Part of a small language model's weights.
Size: 13 layers, width 192, 3 heads of 64, vocabulary 4073, 10.5M parameters.
Architecture: RMSNorm before each block, rotary positions, no biases in attention or MLP, embeddings untied during training, local attention windows.
Each number is 128 + 24 x the weight over its row's rms, rounded and kept within 0 to 255. Layers, rows and columns count from 0. The size above them is the row's rms in percent of the matrix's.

# layer 6 MLP down (transposed), 768x192, rms 0.0901, rows 670-722, columns 64-127
size [ 97 106 107 117  98  77  81  84  89 101 102  83  93 108  92 110  97 112  94  99  94  99 108  98 117 105  95  94 110 100 101  94 104  90 101  97 102 124 102  89  92  97 108  84  84 112 102 104  99  93  92  95 102]
[[145 122 124 120  95 116 136 119 125 162 123 137  96 112 114 119 128 180 111 112 180 167 117 130 125 162 128 142 140 143 136 152 120 155 120  93  71 122 107  89 139 129 135 128 155 122  87 127 144 101 120 150 116  83 105 155 138 163  94  69 152 138 133 157]
 [ 85 121 142 143  61 143 129 115 145 131 134 121 112 112 144 119 107 139 180 133 136 150 145 137 153 105 130 140 147 110 121 148 141 106 122 120 112 146 107 134 143 156 139 140 119 111 120 181  99 159 132 140 149 145 119 185 138 123 106 102 145 135 147 110]
 [ 90 145  90 131 135  75 108 131 132 119 132 119 136 112 116 160 124 110 160 124 109 127  92 152 131 118 158 157 111 127 150 149 117 123  93 122 155 161 160 154 160 171  54 154 161 109 141 166 103 149 174 147 122 130 130 145 113  81  93 161 147 167 120 162]
 [102 136 150  82 145 105 136 128 128 130 145 122  93 145 142 113 151 171 121 127  78 139 150 138 191 103 162 151 115 131 102  98 145 150 139 161 174 124 108 135 145 158 123 101 120 112 112 134  88  93 119 142 138 103 134 120 123 126 174 148 127 130 144 147]
 [112 135  88 107  95 125 148 155 144 150 123 120 150 137 117 122 145 112 121 106 130 111 109 135 132 149 142 133 121 112 148  84 112 152 106 135 109 168 118 108 138 143 138 132 166 140 124 157 165  99 145  93 183 155 152  81  96 119 117 147 157 129 119 162]
 [108 158 125 164 133 122 142 116 155 108 139 119 128 152 109 138  94  84  99 143 116 110 129 149 132 137 128 155 113 134 129 142 131 128 129 148 170 139 120  89 166 136 160 141 128 123 142 138 157 138  41 131 144 125 133  96 110 122 117 142 134 126 187 106]
 [ 95 116 125 131 139 141 146 133 155  79 162  94 127 122 120  84 168 155  86 163 118 179 111 124 116 134 116 105 106 127  91 140 152  48 147 153 124 125 144 107 134 168 156 162 149 123 146 145 128 139 103 112  98 158 127 142 109 114 159 143 132 110 124 123]
 [122 111  89 157 136 137 109  98 107 133 108 137 117 137 120 121 176 122 147 131 108 169 115  91 161 150 113 164 171  97 130 128 118 137  98 100 140 120  82 179 136 101 118 173 149 142 140 136 116 114 150 140  99  95 127 144 110 115 134 133 149 143 116 131]
 [119 147 133 112 135 142 129 117 155 116 121 144  77 138 139 106 112 131 116 135 143 121  94 108 106 161 124 118  98 110 125 121 124 161 119 165 117 110 148 104 129 131 149  96 118 125 167 155 109 194  99 147 131 151 148  76 136 108 143 171 138 151 156 164]
 [132 154 168  93 146 162 148 130 134 116 148 133 146 119 152 122 111 119 129 147 144 144 108  69 140 113 114 150 171  92 130 112 167 115 134 151 130 100 115 136 164 131 107 115 141 162 143 144 101 138 104 135 103 147 128  92 123 150 108 146 194 162 127 145]
 [128 132 137 123 124 147 159 146 133 182 125 106 119  94 157  94 143 151 182 134 144 138 118 115 141 134 141 138 123 136 180 175 199  85 136 114 108 137 149 128 144 147 109 129 118 142  88 199 123 103 112 117 109 108 137 110 137 104 154 200 145  97 146 124]
 [132 186 121  87  97 133 150  93  85 177 115  99 104 126  93 170 145 167 150 178 127 121 154 145 146 109 136 124 127 175 136 103 130 100  83 119 157 137 122 111 128 116 118  72 135 148 130 102 127 120  68 127 115 147 129  87 122 143 110 120 136 112 136 116]
 [114 151 117  75 128  96 111 100 128 101 120  82 150 150 149 132 107 164 150 103 151 121 122 110 142 146 135 122  91 118 167  80 104 143 120 136 131 118 137 112 136 156 119 121  87 152 184 143 114 135 113 111 127 161 150 122 125 149 120 105 151 107 124 149]
 [ 82 159 107 124 125 144  85 156 135 122 147 158 162 135 155 117  85 152 130 111 141 125 113 156 150 136  83 165 166 148 170 112 104 134 109 155 129 103 105 117 128  88  85 142 149 105 139 118  96 114 110 150 142 133 137 120 107  69 135 127 155 122 133 118]
 [100 153 173 167 122 124 104 124 153 104 146 150 145 120 144 130 130 122  84 101 132 166 121 130 136 140 181 119 147 120 164 105 105 141 101 135 143  95 116 114 157  94  80 134  86 119 117  95 196 124 116 112 119 151 127 154 117 117 147 147 133 115 115 161]
 [155 107 132 120  96 121 118 145 141 113  96 138 156 132 130 125  94 158 148 104 163 137 152 112 107 117 113 169 111 152 114 149 126  59 155 118 117 124 126 153 141 116 125 175 137 172 141 157 101 113 115 121 147 119 146  67  90 111 133 134  90 141 127 177]
 [154  80  92 119 131 169 165 145 151 165 112 129  85 111 124 143 126 110 102 109 169 158 126 134 156 145 116 157 118 103  84 117 101 119 134 116  86 121 103 196 132 156 103 147 104 138  78 142 119 126 138 135 118 135 127 119 132 105 139 110 101 136 115 110]
 [127 158 146 126 157 137 131 143 115 108 120 126 122 137 178 136 152 140  96 144 155 160 105 130 151 118  87 176 127 107 133 132 157 147 139 139 114 179 134 122 108 151 113 146  84 108 112 126 165 106 146 116 117 164 142  77 114  91 139 146 169 119 109 158]
 [149 141 145 127 125 177 135 106 107 136 164 106 128  97 115 171  77 116 119 128 126 175 136  87 130 112 108 104 107 152 108 132 125 127 120 185 105 117 140 122 135  91 143 175  90 132 108 167 149 158 158 110 104  96 104  83 115 108 116 156 148 116 137 125]
 [119 114  99 167 154  94 130 140 129 114 166  99 103  94  91 143 140 149  99 145 103 140 137 155 144 123 158 110 101 111 140 126 160  96 136 147 141 129 170 125  69 125 133 168 123 146 135 124 134 115 100 138 121 119 135 142  94 182 125 109 109 131 150 168]
 [112 105 158 142 132 152 136  80 153 149  95 136 138 127 106 149 161 140 150 113 118 118 142 126 155 149 120  84  81 158 132 152 143 109 147  75 107 130 124 142 115 115 136 115 170 142 109 111 106  71 125 122 150 136 113 175 121 103  96 120 156 128 136 105]
 [132 144 140 125 138  90 121  94 132 133 127 121 104 140 130 121  81 111 158 134 138 100 130 151 112 164 135 149 138  92 159 140 147 122 140 138 117  93 114 131 109 138  98 177 133 122 103 147 110 108 149 150  95 123 128 134 105 124 124 132 134 124 135 140]
 [113 140 120  68 124 120 128 135 122 112 143 121 161 102  89 133 105 106  90 126 107 103 135  97 145  87 157 112  90 120 128 120 159  92 100 128 137 175 107 137 118 122 126 136 118 136 134 143  95 106 122 108  74 117 129 122 142  95 102  92 183 110 140 164]
 [124 113 145 148  99 131 114 167 128 167 116 147 129 134 118 127 156 155 139 108 129  97 123 149 126 133 140 177 136 126 137 115 160 153 112 127 117 139 145 165 146 107  88 102 120 108 148 112 130 166 108 117 166 133 110 139 132 158 106 149 140 137 109 125]
 [134 160 148  81 124 130 145  68 137 122 120 128 129 162 145 114 133 143 146 120  86 128 176 147 156 101  99 149  93 106 110 171 101 137 153 112 106 151 121 157 136 114 136 118  78 133 112 172 131 113 126 124 105 134 144 131 110 120  83 139 147 153  92 147]
 [115 189 141 160 140 110 117 105 149 170 146 133 151 119 154 104 122 145 126 120  89 124  98 109 118 119 137  95  92 156 142 136 114 172 138 159 107 125 132 110 166 117  86 138 135 144 150 145 151 116 104 108 142 151 104 137 164 149 149 116 125 165 128 154]
 [146 151 129 148 121 108 136 114 147 150 142 131 150 129 138 154 145 112 148 129 159 151 137 132 144 143 162 146 129 114 129 138 141 137 133 140 135 155 113 110 138 113  90 125 157 156 126 148  80 133  97 153 151  92 105 124 144 102 118  73 118 142 143 139]
 [123  75 114 121 172 131 109 102 141 174  96 145 132 138 134 142 136 125 134 108 114 184 168  88 158 143 121  89 131 114  80 174 119 131 119 134 104 134 132 129 105 101 134  77 125 121  69 128  90 117 135 101  97 152 156 129 151 147  92 128 160 130 138 117]
 [116 133 131  60 135 107 129 135 193 128 138 109 126 153 124 136 147 107 148 148 144 144 105 117 117 166 104 103 144 137 143 120  98  96 137  97 112 138 151 108 126 118  98 144 124 155 116 106 144 149 104 108 154 176 163 159 111 132 118 119 130  91 138 150]
 [105 162 129 148 150 128 153 133 108 148 143 127 111  59 105 128 111  93 148 134 101 117 108 105 128 116 127 161 161 122 108  89 118 155 145 167 142 131 142 121 160  91 105 127  84 128  85 124 152 152 136  85 135 143 103 130 142 167  95 137 166 146 112 116]
 [140 154 100 154 145 112 121 112 122 109 113 127 111 180 171 116 148 143 111 150 107 125 145 125 131 144 134 109 133 127 109 131 149 141 115 123 142 138 139 152  99  77 122 134 125  83 111 141  93 128 102  76 103 159 164 156 158  65 146 155 130 115 148  99]
 [146  92 151 147 102 119 163 116 152  99 140 173 131 143 112 176  84 171 106 136 129 157 133 144 136 146  92 141 126 124 142 127  98 158 114 103  99 139 126 148 106 168 164  93 135 129 111 131 132 125 172 100 135 135 118 112 120 130 122 138 152 114 150 141]
 [123 130  91 122 146 147 103 135 153 164 125 107 160 123 109 145 129 135 139 148 111 126 115 133 161 169 144 118 141 171 109 141 155 162 134 113 108 185 146 147 137 110  31 116 159 139 143 116 138  90 140 111 123  97 120 133 102 140 120 167 110 113 151 155]
 [ 80 113 142 164 143 162 114 140 101  80  87 107 145 129  66 105 165 120 185 114 107 124 109 131 125 111 135 143 103 127 126 126  98 142  81 126 127  84 127  99 102 124 105 126 196 118 121 122 137  91 144 109 109 130 140 120 107 101 120 138 129 118 141 131]
 [115  77 129 125 121 126 152 142 152 123 133 133 104  92 123 133 135 120 134 154 139 117 139 123  92 119 152 139 106 130 115 112 118  92 133  96  96 130 135 124  90 124 141 125 109 161 141 122 107 104 129 123 139 124 103 131 119 140 130 150 111 109 142 141]
 [ 90 168 123 142 129 125 114 144 165 121 112 138 124 150 119 125 159 100 138 163  98 129 147 134 107 139 116 135 143 129 112 123 161 135 141 140 149 155 114 140 129 100 137 155 153 125 138 142 128 141  78 151 187 121  98 149 117 127 144 133 157 129 147 130]
 [123 144  95 152 135 149 132 119 127 156 108  89 127 120 117 130 145  58 171  92 138 115 122 184 132 137 108 126 112 107 148 146 102 113 112 105 127 153 147 122 127 144 118 179  94 147 110 124 177 100 116 133  92 141 130 129 144 140 131 110 141 141 115 184]
 [128 122 130 118 133  96 125 123 164 135 170 150 103 143  92 119 143  76 134 150 113 103  81 107 159  97  92 108 112  87 164 109 138  94 115  92 155  78 171 108  87 136 122 144 153 129 133 150 113 144  88 115  87 134  90 144 138 143 142 113 108 101 116 130]
 [151 110 134 142 101 138 155 122 114 126 130 120 131 117 155  98 152  94 153 124 139 192 109 120 127 104 120  90 141 149 133 102 140 106 133 125  68 163 108 153 109 114 127 129 117 142  79 163 130 132 109 150  88 109 144 129 144 151 131 116 129 109 204 123]
 [162 145 107 132 177 120  95 128 131 135 130 144 164 120  82 150 131 156 137 124 148 104 112 107 158 141 113 115 118 140 190 120 137 119  85 106 104 142 132 104  99  97  65 141  83 147 131 158  99 148 109  83 127 154 154 105 119 125 131  95 132 121 141 157]
 [161 116 128 147 159 146  97 119 105 106 102 104  88 182 106 109 105 144 157 161  74 141 123 142 153 122  92 136 133 161 139 111 122  87 161 111 155 114 163 153 185 202  99 152 130 110  96 117 138 104 161 161 106  95 125 121 109 153 118 132 129  94 110 137]
 [159 135 136  84 118 118 130 172 144  96 132 125 149 126 114  80 126 129 110 117 137 112 139 102 140 104 123 119 158  95 158 136 108 134 135 146 163 151  98 114 149 141 108 139 120 122  86 149 152 168 112 122 102 121 115 104 135  86 133 121 110 154 112 111]
 [ 86 129 145 166 150 106 155 114 132  67 141 107 112 170 128 145 109 125 161 138  96 159 125 139  72 103 143 125 125 104 124 154 160 156 120 125 166 121 128 164 155 129 120 210 135 151 163 113 163 148 151 113 133 145 167 102 125 145 142 115  99 142  93 144]
 [119  83 145  97 144 132 156 148 121  98 130 139  78 139 102 118 130  99 136 158 110 110 130 136 116 113 139 119 109 129 110  86 157 124 138 115 123 139 134 145 137 148 113 127  95 135 104 137 132 145 123 141 130 141 110 128 110 185 109 121 144 120 115 138]
 [146 117 169 141 115 143 175 136 163 104 129  95 107 130  73  97  84 137 154  98 133 159 125 177 147 135 126 153 142 112 110 161 166 132 139  99 118 134 137 134 177 129 121 140 132 104  91  90  98 150  99 115 128 142 130 134 149 152 127 134 123 147 140 148]
 [ 87 111 126 137 142 128 121  90  88  76 136 179 174 106 116 150 131 119  55 132 127  92 152 139 108 118 141 113 145  88 140 108  71 158 116 130 158 108  72  99 137 131 104 153 156 125 182  90 112 155 121 113 112 140 152 155  98 157 128 105 114 143 102 126]
 [137 100 146 145 118 111 129 147 148 114  91 199 148 100 129  86 135  86 128 118 118  94 174 125 147  99  97 127 112 107 148 133 117 154 164 102  90  96 122 121 142 119 104  95 155 103 132 112 110 152 117 114 161 110 126 133 138 104 147 127 140 120 114 184]
 [136 141 148 126  92 140 116 154  94 102 109 135 145 140 105 139 143 138 111 130 125 120 118 136 160 160 104  87 121 132  61 135 108 103 108 119 104 116 121 153 124 131 129 132  94 107 122 168 103 169  86 156 119 171 148 137 141  91 107 147 184 136 141 133]
 [166 140 128 159 123 147 133 161 136 119 103 176 154 163  92 178 113  76 168 152 129 183 113 156 158 118 153 110 118 116 171 156 124 122 124 113 126 108 135 102  96 132 125 111 140  81 124 161 164 134 141 111 104 100 138 146 112  93 159 128 165  98 135 125]
 [ 84 145 153 131 156 143  91 166 123 131 121 114 104 130 146 175 147 139  94 142 106 132 134 132 106 153 123 182 137 122 128  99 127 129 133 121 137 101 143 145 107 130  98 111 112 120 135 127 116 112 101 126 131 128 136 145 129  69 132 160 113 158 119 136]
 [141 103 147 145 169 117 108 129 161 102 118 124 136 116 143 138 138 133 106 115 141 140 116  89 118 135  92 132 162 127 106  79 140 119 100 146 162 106 159 107 112 129 116 109 169 147 137 125 130 154 121 145 108 142 111 166 127 154  96 128  94 117 110 124]
 [ 91 147 143  95  99  99 173 108 176 138 117 111 121 114 102 133 157 141  95 144 134 156 112  81 123  95 125 153 170 154 127 111 125 131 109 146 115 147 111 107 142 113 110 141 127 134 150  98 151  96  81 115 142 101 100 131 117 131  81 142 120 105 104 164]
 [152 139 124 141  91 150 124 153 102 142 155 135 147 138 139 192 147 153  75 109  99 152 127 129 134 109 118  97 157 121 149  89 150 104 119 149 140 147  92 132 154 137  97  86  83 113 113 124 138 136 136 124 135 191 132 131 102 135 124 173 163 160 138 150]]
# layer 6 MLP up, 768x192, rms 0.0963, rows 671-722, columns 64-127
size [102 105 112 100  88  87  92 101 104  94  91 105  95  94 103 103 102 100  99  89 106 106  97 105 100 101  98 100 100  98  95 106 100  95 116 104 105  95  93  94  98 106  82  86  98 101 101 106  97  97 103 100]
[[115  95 115  75 147 130  91 149  86 169 169 169  93 165 138 135 167  83 102 101 128 137 110 133 140 125 128 115 119 146 151 133  86 132  97 123 113  96 135 147  90 104 171 161 117 134 137  91 161 123 143 184 124 113 135 116  79 143 109 139 117 147 145 130]
 [136 135  82 130 118 130 131 124 143 161 113 148 115 107 152 134 143  72 113 109 139 151 155 150 133 166 151 145  76 151 131 100 120 100 102 173  79 156 181 143 106 113 137 126  99 108 136 114 121 147 103 143 151 145 134 137 135 118  96  89 135 149 101 129]
 [153 133 138 132 147 123 113 108 112 102  95 194 117 121 133 176  77 149 129  79 136 137 175 138 121  99 156 139 170 138  95 114  87 169 142 108 147  88 172 120 138 134 135  79 120 117 120 124 117 144 137 152 116 127 189 176 119 174 132 126 126 158 159  90]
 [140  78 139 145 136 131 129 133 116 173 137 147 160 113 136 122 137 112 107 105 137 106 118  97 105 115 123 123  72 142 157 160 101 156 129 122 138 184 155 106  80 152 120 136 147 125 124 146 134 131 150 110 155 134 109 105 117 147 104 150 126 146 130 128]
 [140 126  98 108 113 164  83 128 120 145 114 134 132 133 167 144 133  95 173 155 117 134 146 114 104 128  69 107 114 107 132 115 153 121 151 170  99 141 126 123  97 130 137 127 161 125 148 135 141  99 125 150 147 132 150  93 109 123 111 144 107 144  80 170]
 [124 121 128 122  77  87 126 184 131 173 104 113 102 155 140 134 118 132 160  94 121 162 155 110  97 108  74 186 104 147 120 131 121 178 134 118 118 119 125 160 121 115 184  79  97 141 132 124 144 108 133 129 115  92 120  96 168 141 106  98  80 136 148 153]
 [129 106  77 133 166 144 122 136  93 121 119 173 127 122 110  94 120 121 128 103 133 111  99 125 122 120 103  97 100 135 149 123 100 120 127 127 108 139 170 113  91 110 125 133 125 106 125 124 117 117 202 142 112 179 115 122 153 100 118 134 135 125 134 144]
 [123 135 131  68  97 115 113 128 149 157 179 139 115 141 102 124 174 108 131 108 138 122 166  79 137  98  99 118 133 155 111 144 155 143 158 101 151  98 182 133 119  99 153 120 103 128 123 121 118 117 129 148 164 164 151 176 109 127 156  68 139 142 125 156]
 [157 102 170 145  81 148 140 155 102 112 104 141 108  92 138 152  91 139 137 145 135 125 142 127 126 138 145 132 144 128 128 151 127 118 126  87 129 157 141 122 115 184 157  96 116 100 149 142 144 136 158 150 138 154 146 134 155 140 104 138  88 113  88 100]
 [115 110  99 116 161 113  72 119 124  93 189 153 149 123 108 184 143 110  70 114 112  91 134 144 137 135 127 159 130 100 134  94  84 163 126 110 151 127  99 125 113 139 139 115 119 147 147 121 150 154 127 150 115 137 175 159  97 161 108 105  67 157 114  98]
 [105  86 102 137 119 133 144 119 143 138 111 138 119 140 135 134 150 127 119 126 161 166 171 130 115 122  81 118 142 132 127 131 128 147 138 127 112 112 159 128 113 134 195 129 121  83 124 110 111 150 153 157 115 133 126 141 128 164 102 121 136 126 114 157]
 [134  95 150  91 126 142 152 130 126 145  69 100 118 111  90  98 112  98 157 121 154 125 131 138 101  94 110 120 145 109 140 167 118 145 121 129 154 134 126 182 121 108 113  79 119  95  89 131 140 112 119 164 141 111 144  94  98 118 170 108  84 152 132 121]
 [137 145 141 129 128 123 103 188 136 122 126 104 143 151 123 125 115 110 112  83 129 120 130  93 146  82 122 157 117 183 155 103 128 155 114 151 154 121 109 173 173 149  93 145 157 154 180 145 171 135  84 164 159 124 125 147 139 110 155  88 145 179 115  91]
 [167 144 110 120 125 152 120 191 104 131 128 101 135 126 128  97  90 136 184 130 150 118 157 102 133 136 150 101  78 145 198 125 102 145 136 166 135 143 120 159 110 144 127 101 143 131 109 192 125 121  80 134 146 134 153  90 123 115 132 111 140 105 201 113]
 [133 135 106 116 125  99 146 113 151 130 129 130 126 117 174 119 178  93  88  84 148 128 170 138 125 114 132 108  98 120 158 153  94 171  99 100 179  84 128 132 143 115 149 159 158 149 143 112 161 152 124 172 158 115 174 168 137 137  74 160 122 107 144 122]
 [163 110 127 100 154 139 109 135 119 172  82 149 135 102 139 157 104 102 161 115 117 108 137 145  99 108 124 145 139  94  93 102  99 120 117  89 174  97  98  93 120 170 121  95 118 115 167 146 117 128 135 119 160 116 149 144 130 151 167 120  94 136 109 140]
 [121 128 137 133 130 118 113 106 108 151 133 128 123 148 133 142  81 152 133  74 149 114 119 163  96 106 123 142 158  92 111 159 136 143 197 115 142 141 136 127  87 111 137 145  86 102 156  84 159  99  95 124 146 180 128 148 132 132 130 121 138 121  76 111]
 [143 149 114 116 154 140 127 156 108  98 160 160 141 130  74 139  96  79 157 113 127 115 173 133 116  80 128 121  96 158 165 140 148 136 113  94 150 124 150 153 110 138 137 117 122 113 164 132 150 171 150 126 146 145 110 131 134 165 114 141  84  97 124 116]
 [123  78 147 117 114 111 101 140  67 119 137 151 121 116 159  96 120 105 137 158 156 147 150 136  90 166  99 144  87 110 103  95 108 152 128 129  93 112 129 156 134 138 150 151 140 104 131 144 121 136 158 145 187 152 110 136 103 118 114 125 139 136  95 115]
 [116 109 102 100  91 107 122 145  89 113 123 129 105 136 136 150 106 109 112  95 170 105 157 123 117 148 155 107 147 151  94 113  95 123 177 167 154 103 138  97 119 123 140 142 106 117 141 127 141 121 130 159 132 104 150 114 139 170 112 105 122 110  71 118]
 [110 137 150 113  89 152 145 119 106 128 104 114 123 125 132 127 106 131  61 118 134  61 128 100 128 115 118 109 110 135 164 121 138 124 131 105 168 144 111 118  96 146 125 136 100 124  86 149 172  89 155 124 139 139 118 135 129 142  96 135 103  84 122 111]
 [169 156 118 130 165 106 118 139  86 130 105 121  84 107 163 122 113  96 119 122 174 128 170  94 150 145 148 119  93 189 163 137 140  98 125  87  99 134 170 149 131 136 133 137 100 119 143 156 171 115 128 168 152 103 135 139 120  89 183 140 112 135 145 135]
 [101 100  85 111 111 138 174 124 128 149  93 103 113 127 155 158 170 134 145 155 128  93 141 140 161 132 135  88 107 112 118 150 123 135 110 124 139  87 125 191 141 127 110  62  89 158 153 137 106 128 199 147 122 110 135 161 109 123 110  94 146 106 162 130]
 [112 129 179 116 114 134 117 102  92 152 148 110  95 143  96 120 111 133 118  92 143 146 117  98  83  66 145 137 110 111 139 122  79 139 138 159 102 117 108 155 105 139 138 101  88 104 116 128 144 112 120 111 114 154 106 140 121 109  92  76 181 115 124 148]
 [138 113 101 125 108 128 130 165 131 115 115 153 144  85 117 126 121 124 153  95 158 143 108 123 147  99 118 125 123 131 149 158 104 114 159 112 149 147  74 107 136 139 176 117 115  87 155 113 130  98 115 150 152 160 137 157 107 149 145 142 118  84 175 184]
 [157 125 147 154 109 155 152 125 111 169 123 138 109 140 118 157 124 112 125  96 126 139 136 106  93 113  75 114 147 152 181 122 144 137 147  92 146 130 151 138  70  92 110 118  99 110 125  99 184 113 106 133 172 110 115 137 134  94 135 153  66  93 135  94]
 [138 143 114 104 151  69 168 169 162 146 141 117 170 132 140 173 117  94 156 132 134 167 140 148 150 100 147 121 107 137 147 108  77 102 130 118 135 102  95 159 158 134 153 130 112 141 130 143 135 125 157 125 145 126 128 126 123 151 154 108 105 157  99 102]
 [ 92 138 102  66 143  85 140 127 110 167 166 156 122  97 138 148 117  93 113 121 140 165 141 165 105  97 101  98 115 141 120 154 168 110 120 133 117 128 161 155 139 116 135 151 141  82 147 135 126 154 108 130 135 129 126 125 123  89  78 103 118 102 120 134]
 [101 129 137 130 145  94 132 143 114 113 152 131 125 125 133 129 133  85 146 131 158 123 123 173 119 117  87 105  88 125 168 101 117 135 162 114 106 141 183 146 114 119 104 101  95 176  97 154 166  89 140 142 158 159 135 101 127  91 146 143 113 137 110 143]
 [127  91 129 110 102 161 127 115 126 148 103  95 116 108 170 138 116  70 107 106 128 143 120 117  83 138 158 180 123 127 126 172 166 142 135  96  71 123 140 151 125 145 156 125 153 145 178 110 153 100  84 147 143 154 113 144 166 135 124 117 126 124 114 133]
 [170 154  96 115 147 125 104 140 116 116  77 142 182 136 130  95 134 100 136  86 129 118 127 143  99 101 134 129 132  90 111 130 122 140 125 153 175  70 150 101 143 132  86 143 148 131  82 131 165 147 132 141 128 110 135 124 110 112 133 131 132 102 142 181]
 [150 129 116 113 114  91 150 172 124 182 150  95 125 135 158 129  98 132 136 165 170 146 173 133 119 130 119 160 134 164 143 181 102 155  96 105 132 131 133 168  76 156  89  97 113 151 131 146 132  87  95 121 139 109 130 170 136 130 106 115 109 142 134 126]
 [108 107 103 117 173 123 164 128 133 145  97 165  96 124 145 168 131 104 104 119 122 112 123 128 119 151 119 164 120 119 149  98  89 112 102 113 112 158 108 170 148 100 154 149 107 113 119 129 115 158 128 139 115 107 132 130 108 158 149 122 139 195 120 143]
 [104 112 144 118 117 117 127 171 121  76 116 170 136 122 144 122  93 160 135 123 161 118 155 107 126  96 161 158  93 152 134 128 160 108 101 100 109  98 118 124 132  95 146 121  68 112 150 153 144  84 128 128 178 143 111 159 133 113  85 148 156 120 107 120]
 [143 137 105 138 100 162 111 155 139 116 111  95 118 142 136 149 166  94 161 116 130 163 182 116 111  81 178 131 118 165 127 159 113 125 128 139 129 131 124 142 102 144 131 120 150  84 172 134 160 115 131 136 135 160 113 143  66 144 119 140 145 154 136 140]
 [140  93 157 141 113  60 162 101  87 110 182 152  92 131 111 159 108 120 114  52 119 142 128 136 108 115 138 108 120 122 142 134 150 155  97 127 182 120 144 104 105 146 140 120 115 139 144 117 120 149  99 138 110 137 132 123 116 130  93  89 129 129  87 103]
 [134 115 112  91  96 102 133  85 160 135 160 182 120 116  95  90 147 116 125 148 138 152 115  66 136  74 155 116  88 150 148 133 141 129  99 132 129  86 134 123 121 158 134 121  98 112 163 129 158 169 108 170 108 173 123 146 116 144  91  93  80 104 142 157]
 [172 138 115 119 151 136 113 150 130 123 121 120 152 123 161 147 154  86 150 148 145 161  98 127  57 125 114 121 107 127 151 153 143 105 108 156 150 132 128 153 130 168 143 119 142 117 123 118 149 135 136 167 127 166 124  86 103 128  97  69 131 106 201 134]
 [141 116 123 133 140 122  99 134  96 132  94 120 121 149 136 125 142  83 128  86 124 101 181  91 139 114 137 173 129 169 130 147 147 152 146 149 115 126 120 161  98 112 141 141 145 117 139 146 134 138 109 201 125 151 129 120 116 116 145 164 136 159 132 127]
 [154 126 141 102  71  85 129 156  99 123 180 140 138 127 141 151 135  63  97 137 127 134 154 150 113 122 141 150 141  87 169 137  83 119 174 164  99 104 111 138 146 116 136 127 127 186 136 110 146 132 137 156 139 165 113 151 105 127 135  93 112 148  97 135]
 [118 144 153  94 112 152 111 194 115 166 136 131 125 123 158 142 163  82 151 159 162 117 128 117 109 138 110  98 101 186 149 159 139  99  90 136 136 104 106 129 139 152 148 113  98 120 155 127 123 157 178 144 118 135 138  85  93 148 115  81 121 146  86 143]
 [ 95 147 132 124 155 128  90 122 103 164 168 152  95 147 119 145 112 118 119  80 121 134 147 101 115  91 146 134 145 140 126 155 101 122 169 100 143 123 112 176 134 101 163 106 110 153 164 118 153 136 143 103 133 109 131 126 163 125  90 122  88  65 133 158]
 [128 135 133 140 118 122  86 125 125 118 121 133 143 102 163 141 115 131 109  96 152 115 135 124 124 134  58 150 121 146 126 163 107 120 129 161 143  98 142 103 104 123 152  91 149 115 117 137 125 115 183 135 142 118  98 104 113 105 154 129  99 163 129 141]
 [159 110  61 127 120 153  89 130 135 145 103 143 145 116 160 168 142 116  71 133 115 131 138  99 100 136 133  95  98 138 142 139 109  92 110 197 134 115 110 139 131 124 107 122  77 133 134 141 135  99 156 145 108 136 140 140 130 138 135 135 140 127 126 100]
 [161 127  78 105 119 131 141 134 152 190 112 116  75 127 154 108 154 133 178 118 167 152 134 113 138 140 102 126 131 169 146 153 184 101 140 157  99 149 159 157 118 146 116 116 101 148  99 152 169  74 114 132 149 117 155  85 140 133 177 156 141 102 127 161]
 [141 132 169  84 100 116 162 115 144  79 126 155 101  90 124 145 165 137 110 112 109 128 147 147 133  85 124 116 127  99  83 149 127 177 121 141 129 100 183 180 150  95 150 101 108 150 138 131 132 119 129 168 129  92 162  98 124 160 133 116 167 153 112 169]
 [119 136 104 138 124 145 148 125 143  96 119 132  79 115 150 131 119  97 148 131 192 162 177 143 129 133 176  86 105 145 155 122 112 143 100 104 139 153 166 141 109 121  87 146 112 129 156 119 139 130 128 123 173 154 121  87 153 135  96 132 177 168 130 149]
 [163  51 139  93 115 108 169 127 117 108  79 125 147 145 140 142 139  93 157  73 135 141 148 134 127 138 159 118 122 153 143 126 138 145 151 130 150 120 132 125  70 124 174  97 115 104 166 115 132 155 104 121 150 130 132  99 146 117 135 130 157 150 134 153]
 [168 137 150 124 126 132 136 134 117 144 106 146 151 138 111 138 142 126 137 102 156 138 118 133 155 126  67  97 127  96 129 131 106 114 124 121 147  82 146  88 176 173 119 130 158 165 151 134 141 104 178 147 125 127 141 101 144 150 115 132 103 125 130 111]
 [120 126 116 122 124 150 125 194 106 181 105 122 101 106 114 109 123 142 181 162 122 171 108  70 143 108 117 148  84 125 124 149 148  96 123 156 145  95 100 170 126 133 136 147 127 123 133 127 125 118 147 185 142 106 154 116 114 152 156  81 153 143  92  96]
 [133 140 161 135 125 166 126 153 104 153 139 118 101 113 156 128 132 120 155 114 173 119 149 107  82  84 163 123  86 120  99 135 108 152  61 145 126 110 131 168 118 137 103 143  82  80 163 111 183 133 145 161 145 139 103 146 124 126  79 141 136  92 133 151]
 [116 148 150 156 100 135  88 147 102 129 137 125 101 157 110 177 143 133 136 105 122  86 139 148 137 110  95  81 118 142 134 155 124 141 106 121 167  97 117 169 126 113 120 110 131 121 122 118 132  77 143 143 144 124  79 150 116 126 149 166 107 170 137 100]]